{"vocab_size": 11684, "init_std_o": 0.0, "beta1": 0.9, "decay_shape": "linear"}
Each number is 128 + 32 x the weight over its row's rms, rounded and kept within 0 to 255. Layers, rows and columns count from 0. Numbers have three digits each. The size before them is the row's rms in percent of the matrix's.

# down: layer 4 MLP down (transposed), 2304x576, rms 0.0473, rows 772-793, columns 144-287
# up: layer 4 MLP up, 2304x576, rms 0.0504, rows 773-794, columns 144-287
down772 100:151087122139143169103178124181060139146141152178150155107110136097084089117139162092195125125144179139115099138128159126165124129130092182128063124112083154084126055122166045103133164157119171111174139101112105123093143115118120140131128096109122152118145155114159125203089073157101078107081124131124190176173048114121103138110149131132160102141087090137155111162076120125149102137083148142126145160094131114098144101149089142119149
up773 094:155158168165118189173110137107125126152151129126162089149086127125142133132085136084128157150109141135148121101026178024132100099150085049169069083119154111105100198053154133127089135121127154118161144181188118112129122096125109183159138101113126110061109095120101134129128135121139125145125146114172166155108121144120098167128124153070144175123121111121119111086174143135131126171114158088118182116125145122168099141136130115139105
down773 093:105102146143141098144160143147107157181148191116096153087144134137183105170149179168088138153133129168144120202084110053108138110142131126112160175141139107124094065154185148119099103151145072179042129174137121086153129100104168134092075101099099143157109063112127109187124217107110153122132143148110164111134100151059149105132156135161090136123121133074074170131166114085127145059059158074128159114093160219184120171158157126149114
up774 098:112153162110161150200113112182109151150181045135144140129168129148181129138114114073129124083101087089096131154069180166093111124103111120165125128130174162127124161164142114116105106104130105129123113157118128163104076103168144114221214123123115166118107187124120151160179074133145114154163139136158113112188099172093088132141145116196113129099091137158135116105137093141137095137103089180165105152081137093130121116136143199116139
down774 102:160089143109149070118115152123143123146117115150118149114112157152118110073096162078095096140135147136103113110073174150140092116167185139166176163096202104141204142100156140135134138111065184101000137126152049086077074136161088152126077125145121157109142112161125163168125078130113153097140203141110134115111051098110129087209134145140136197131148109200138132135141199127106093067135110101230113133111123137125161077125114082165135
up775 091:148129084147086109141130091123139160138140137139124161150116104108089129109117154103142092152111108211076146115083122095148088117153140148192103115187109128074085123148121122158137099115098125118155126127176149101116134130084147143125158132136107130097169097089093151039164184193191103176145068117154110067151136151094115145050145075193166124134135147136158165125178133132129150106126124190101151123132095138126137143091136138131136
down775 091:119111123177138134181140120081115109165094137107164121142159069142110154078121138131125069142063105122166091133118096135141088111130094119102133126183176074124178188111105228130153119133088158070019104132190142132124128140176157166142153130131101150111082119201086119122136078130156127141106142196116149126207133119135151086119137141068158136060084148151191111120191125134180142124124172108128127152145151121162111133130150130134093
up776 095:148093102102147123133127128160094224129154148071115141094179152123095155138163141107179139093133119083136159131168186134170155143110093113103088129117188119118134199170097117168118114159177124133202053122124174176130110100120154145158167114081072154102107129136184134172104188142116136139164128136195114137138097125104137124110147158071125158066165142166094093137196157147113124142144140099087084148148123109134095156073188137138154
down776 100:127174120160083085145092131177104156123127127129117188155172083097106146137104115145135132155146156115108138070122179098134103136142120081126111112164165126125108148099140238140095149141108072183098082086100131156095151184148046153115113086127110107087100095100085125210125075081130092120129090100130178118131141071130117144085098105154136171126108104145117094108139169146156116094189089132124158095105138117155123109138090135106181
up777 083:129082081141125073115114144098096133165127083131131150146183119136143111164127083126147188101152134159143075189137092140092149142142108124142110154150133105153133110184107167183181093158167111162183121122156139154161185105150152143129143093087130144122130140139148133140135192147102190132145130124168139155150161109104119072138133089109134117145169114134103157122127144114173156179126137125178096100156121094150156107118121130102178
down777 086:121063101103121137112068119138140100167135153116099141166138133140113139132154090109149118108102157055153147075088159158071109123064123151184151095145130119152124166114088127112111161127060116111182118158101090073085076133091162123144101056132116148175147093097121158075098187133135109136135139123157130118096112144153137119095159145135132149179138137186138142099118109111133143082125109187104187200123115108112122120109145169159070
up778 110:094127141110137173134106122160144126127126052134171159083111089110097099135113159098127133147173158048122121110122158092130072178156175148151109102133154172122097112173162158103159117141107138166133113065086165156160092219132138128145080072152127101106163153121148116100122145139168073134179123145120151076099102113113067123106151156128136155157101121114119126142084175121119094177065099143168071097126122088177089094132158144111091
down778 109:089162135085205086183120146096135131087116119150156092092140147124088143131206116092129158125168134163124114108103143168122136201050191148149114139140140114108077135174174054076087165105170140165148130159119099167128143133106100135154118110136183120139168177093137111200138040128143118194139086143165194114074122104091146167113119141194080148120115121118087086101131087156123157135072162166163127096162076128082116139152114097078134
up779 105:143092138106180072170123171161070121149169107182112141153133165123109154186126142118081137141155122126076127130137108153071131127120063108194121148130199112135169146106139131104130091142169081101199193085148176151151126118156090138115106120107099082092058093155123140171153158058124137161103113064114093101134145106163100095108114124072093126095086177105109161085136111175118141165094143102085109155135145135148093077146068138128150
down779 106:117131090047130086162140119117141120162113071124116169152155148105099112124213144150116112202127117193091147148110153158139195139167145140173095110148150193170130118069069186142158111179171085146046057121054127191130174109157128129101163175155097132137082098069094091164115167076143107174124255097139123139167120117179096121111144126153143140109123195118113100143112148147128114087133121122147085121079134083100164163091132165121087
up780 104:176149140086151166161101101110128146091092140088132150101147172126191137126196100115088082099137102159163150172206128134125141110151106146086126127111041091164150095120124115160206103184102137162128100128130118105143084126115106118196114159084117149109148088179098186171124089138190173143128137116117123156189164097155147114102124143082197133114121142118096122039142102095122112167134095143121117110104145123144144132163133168157114
down780 105:105075120161159162054140110165178131126127123083136061115103150104162174136169170129077119132114113169162101112094155086089161140213097127114126106145175140134117122107073208122148151124182079142011144158117133135116201049143153130123035122183147125130103158137154119121148092154111117119135210142107134084162115113116123108114146173107165163098135086095114174140110114171107138125101132152135113172157104152156180104124134117109138
up781 094:117152159168141176171153084149066178075123119122114126152127075136120083131115156117154109064140107112094173074091164159097135141127144110140105107108142129107133158102168131074092084061128140134111120157105175131122106149153076160148164098167130082118153137117100096131073132091084133104139154129151149157056109085118105061111111116134107118064136128198196113117173117144094151168126144137159160110101125185115084151119187172161054
down781 077:124087128111113098117083188116157047155103105142152118134120121123126185167127125159108137164136165113173119163183138121175111093132100120125129157160095124159108145144115167168142187172137115100058140117162078105145148080110132115097105125094113198149133110119151143118162125177193133120097109117090113101227155138131146117133166113133152147168150111062103112119160158120158101009139097159106080128135139072129137117134123101067149
up782 097:133129099136160136124107139114139137075104107106151183057121118177104121130182094042151098131132182138192107158103082149110134073102104110137162112129144181173139175137146128158109169157156111125132141108127157072150062159150153107166125105128138098148140114124141151095141173072103112155134105105145141173164155173078113109134155118107148176166142130181184196097127146113158124151159144103174176182172168140124139115111156168121119
down782 101:089076124147114196120112137102139074132125151098163144086178115089135118145083104165090141099149194111135176167101124093074145122088082143129162154100126141123157109134114125134067098145187111165142121061153158088130093143140131129145093112102154121177146162076153102109098108105076112098142100109170168133094137120178130153076090121130126095179148129107111122169105211065136140149167109163109114168117189154131161118114130157101114
up783 089:115101110166165129200116151171124171120141125129094087125070139158115116117070107128107123120101161086110070110101172122096107137103119084156163168115150081112081157107056151139114095139174137135124131068144097155119158126101072140159132120088169139096093152156136160093090158103140194134191097112124132112122117115150145097145134145091150106105151101169068086049186169144112078115153178091128119080062092151139114067120108126145136
down783 088:063161111121090176127121129144114121129132138163124144150115093152121131101138087118136097174119097066155094101142132134113153162139119097098117081103148079082185159141128032109111132160133172133168137132134138107104102095128166154108153139124135138109144147122107151116145151150116119122145072152156083113210072116048074139126049173140174172102131046132038119191134122128183116111107133177161145134130086061152100112082087161076117
up784 090:108140123115126084115125153120106161205101132152106099141136142125115153140124099124130144123098156160133134125109173152162094145109141126162087177115168193065148132067059122142126112170159113066125133129122155108143074130146148125059166081081088201084056092116163159116101086101183119142135107195118161120197148103186106075112106131128135068173122188115093134160086161123115113116122158147086098101123154171130089156160125120147108
down784 087:176135176125132155147148124159101151176156129043137183104134126198113098125124138130182077173117131163167152070138101112095152105153122093130113105126151099116110150144157199134110141158185095173060118135099130130121110161137138156151118118109199100172101164180091104123149128152093060122113200195122129104123098125132122116085110103105192175109136072091093117057178059147197136147092101138139135164082127111126118114070132145120134
up785 102:200110068113195065153112113119109141122108138172096165128155105156085152093201159113086131156146082106133159088081135114126183130111124105185066078118114126097116167150106121100108100129145124122117075141096109076127168160176109111137110095163159166115098162135111135181093106136190129100151164128180157128142134171103194117125134100134133120128153109162165118109134163120146104149185090138105158136131082142174121121111113145199123
down785 101:155069113128135178139136107136075094140061112147139203112193170153102159099120132131190098095098132175143167146149124091044139099153134067154161122096156103142133170094086077161089153134139112164172105139076126104127098102128092119184107110163114168148137143087140131060145128080172109111152154134101118137168071193163098081145101090120106112172089141146098165078162142133079128145128134133147164119151127198145086102079079160120164
up786 111:081097143111159115160104096142120180093170078105147103132135073143146153112099129132111165139138106127117141157129146109183143147096178104154145158190124155104161119183154141140096108163183037081139083117081106116147096181148088211120138153165116132100154134179127122113100131119182147090121135095208118141131099090165090157153157086129160108102041132143157163091132144114138146157151109199095134072047138048123139121152117156115132
down786 108:154127110110123090092132124115152067138126111087103162149072060128113106138135165143085121069124148143149144182071152161106136149145131137043156113143096142128117102136142118110162149117155076085104146099159141111146085118159146152156123166126124146143120200103167108105127088124114116157166084120118121084089210098109142156145090136093136104142153150122169081166164119148133104158135134102144130114104113193173122141088150120078107
up787 100:109127113170107148104125176144102106066118069137135116133157126137126173168094184117123138125103144137128103207074105131173139116076142121118154066167129121138118169089133152125119138111127171110126144136135130129165183153132107132188140127167100153158182156078132147136154173157108150116079187146154127083189156100129186120082172078132179096172109099129101161078081148061122129156097096199158077115157126170093144087123120140140147
down787 102:066089134151129114165095125096079113154072141140115166128127186116125191104113091212020100066105094102079154192104113107092152110127076111151116105157115128142101138138107145127113149073091161097026132106095164167154188080091094133107116141128129190108119115114140090116208153165118158097090192129074089102158112186047113115148124173123105127082164148127101117106083099065104154074135118146135067111103148140128060158134123155094126
up788 102:068121109123150044171097065176019095173060101170123149163152128145123146149110149081149104106181162161118076095174175125136158164086158041136077146162102123131144144081083192134132186115106167193161159182182140130143163192137137119158139130128141150119209052070174149087081144139139111097141092137165162113109088130114141113122117153081120160165103099165132126104156137125128164152142102141188103113114162114139116143139130157193160
down788 103:121098100128095074112096083177128163136114086152120100117161187193124123141129105152125132106122095140146097147092224127144135089136118110143090146116150090117113068103096115140113121165115103189111112121145133119098065131061176136147144130174077102115126066126158107051050087152121080121140181115071119144142175090124132125135123097115118097119143146124185146121140107136143137164061154154129128126101137111068107121111085159115139
up789 096:160131151189157150110118154065140144136112075131107128083182097128139143128162125142060057096173126109105129121088104112175141104126150160115176140135138153097116127145106132167119085151140130132120141118108176050143140104142121120134179118157122059159168158181152151187142118106189140088162119122074173155160116114104142081135149125102123115103094142092093223089135176102094136107117192196131115135141080125168107144122111176145109
down789 096:155139140149144085144135179179165101144117110113114188134123157112100113104144118063152109135107123157104140100131170110160066184075174107147125112121158082139132136172137054107140117126148058158129127120114147149183146153103159148149105115125152173145145167131154134082129172102144186097157194107090113162158157097145109170079111167066094093149110127110114144180140074193107089166164138111106128115140143166154124151102168161111106
up790 088:146116121141057120130105166185130156132141122090107147173171121082133082174188114111170138077124203145172129088086159128078133130130160050196109133095151132072103103139080134102159124097135132113159114121119125098117118107152175095138161100081102174098144080126164151132090147150146174088105117158140113077177125110116160089096133082152096128154200147089127172158122173121088100116177128127105129131107070122134116151115137167108121
down790 084:132088120154134103116168131097136175130138124200141215154086119124155097052173129105117175140139140122088092167129163085176128088141123164088103091147205152189172091154176160129093148141123135158174168087148091154174101095086102136157032134132148173158118129132124124084113090134123104186078129145103123203118106136128110191115148153129116163121096099144182135183113143109166054135087143114179129131153097109153139135108151133080136
up791 089:087050126133081132145094153113120182093114096089144096135162140118079151155119156090136135125189112089101134083116170159049126107109086151082128180091177169131126150115159111116117120184081117174161083158185088147145141148138097094170120126117152150080101102107113178164148154175166181097179130178114166152172095064150183129143133104161080117103075127123053121095107162084095046200142149116160186085168136122140161170135149140132108
down791 097:081175131138141097064154093124072182110137092091104076167151120105151076109136110145106121057146131124160138099095116095120129132095109139139155177101073132124167064133190255135081096134165128123091116147152090139135105121175113170135100139126145194117127107107139124178115124097103179150151130182068125150111130065098134141137021138123082119085134127155080116057137147094112150163216139105126117103129127169164147100128118139128165
up792 094:158137129114152122151116131117095100127065135134096154112117068161147125131190127106093115100174116156108189116101116184172122136101089059087128102198077148081133149110176135138087163116167190160126091090129083127114168097147118153124122112108069102155144148157108143134093080095092096191092168150189051167104117074148114090078150128114169175129146096187124208122152101110172182143098090156128146167115113107112090131104146140123170
down792 092:118115148114109129123170117132066164153098052093142117142125135181167138102088152142203124148166100138116187158078135113096139094147102180129153057071133125077114123147135074126113153141153134103146149103134104047172179140096099153146143137171157133090128140142144102129157176146102149139102131143104143135111111136048168126145129154137085130088172137096088134117161066097100171140107139127157177110137131140092159075132135140106152
up793 095:167163164164118156090067131141155201150172126133155157154127103107121098078148093130078143151109075172145145069122125133129108168138102096122178137108132139152138135114122148086121175180160083140155075169169156065150115152127159166119182101144105161130119135133166150130187087124086127085132123150120076133077155125170132131162152169156103076121146136069177122136093079110126157135190134150088132136174110131139148110116110155118129
down793 100:128114149089055067167121143107132019160174100153056101099118077141116096123185146127148128073104178135136168148108144128105029128115083090137198166136138078088054135126127078134139127094124157146189127159134108134130120145072126089129188085147122132056116143192125146116108106167063135050131146138082172160146133121079110196165110113163171137089156181050131162134154192114095187079135111080141170155111140141130119084097136160144104
up794 104:142170154147105115077120082167135149095109151104089085177068146139146169099138158088117105178146189132129125121182108119153164108103189161072095131155113122140102150140118127122151068136084182138181083171198133163145149130160165118066099130109124097133116118123114142172156124112121098196130122150163177176186107142148117156076164110127117134140057089189147114175145083182104102151136091166122127133140087130106148136139139081126103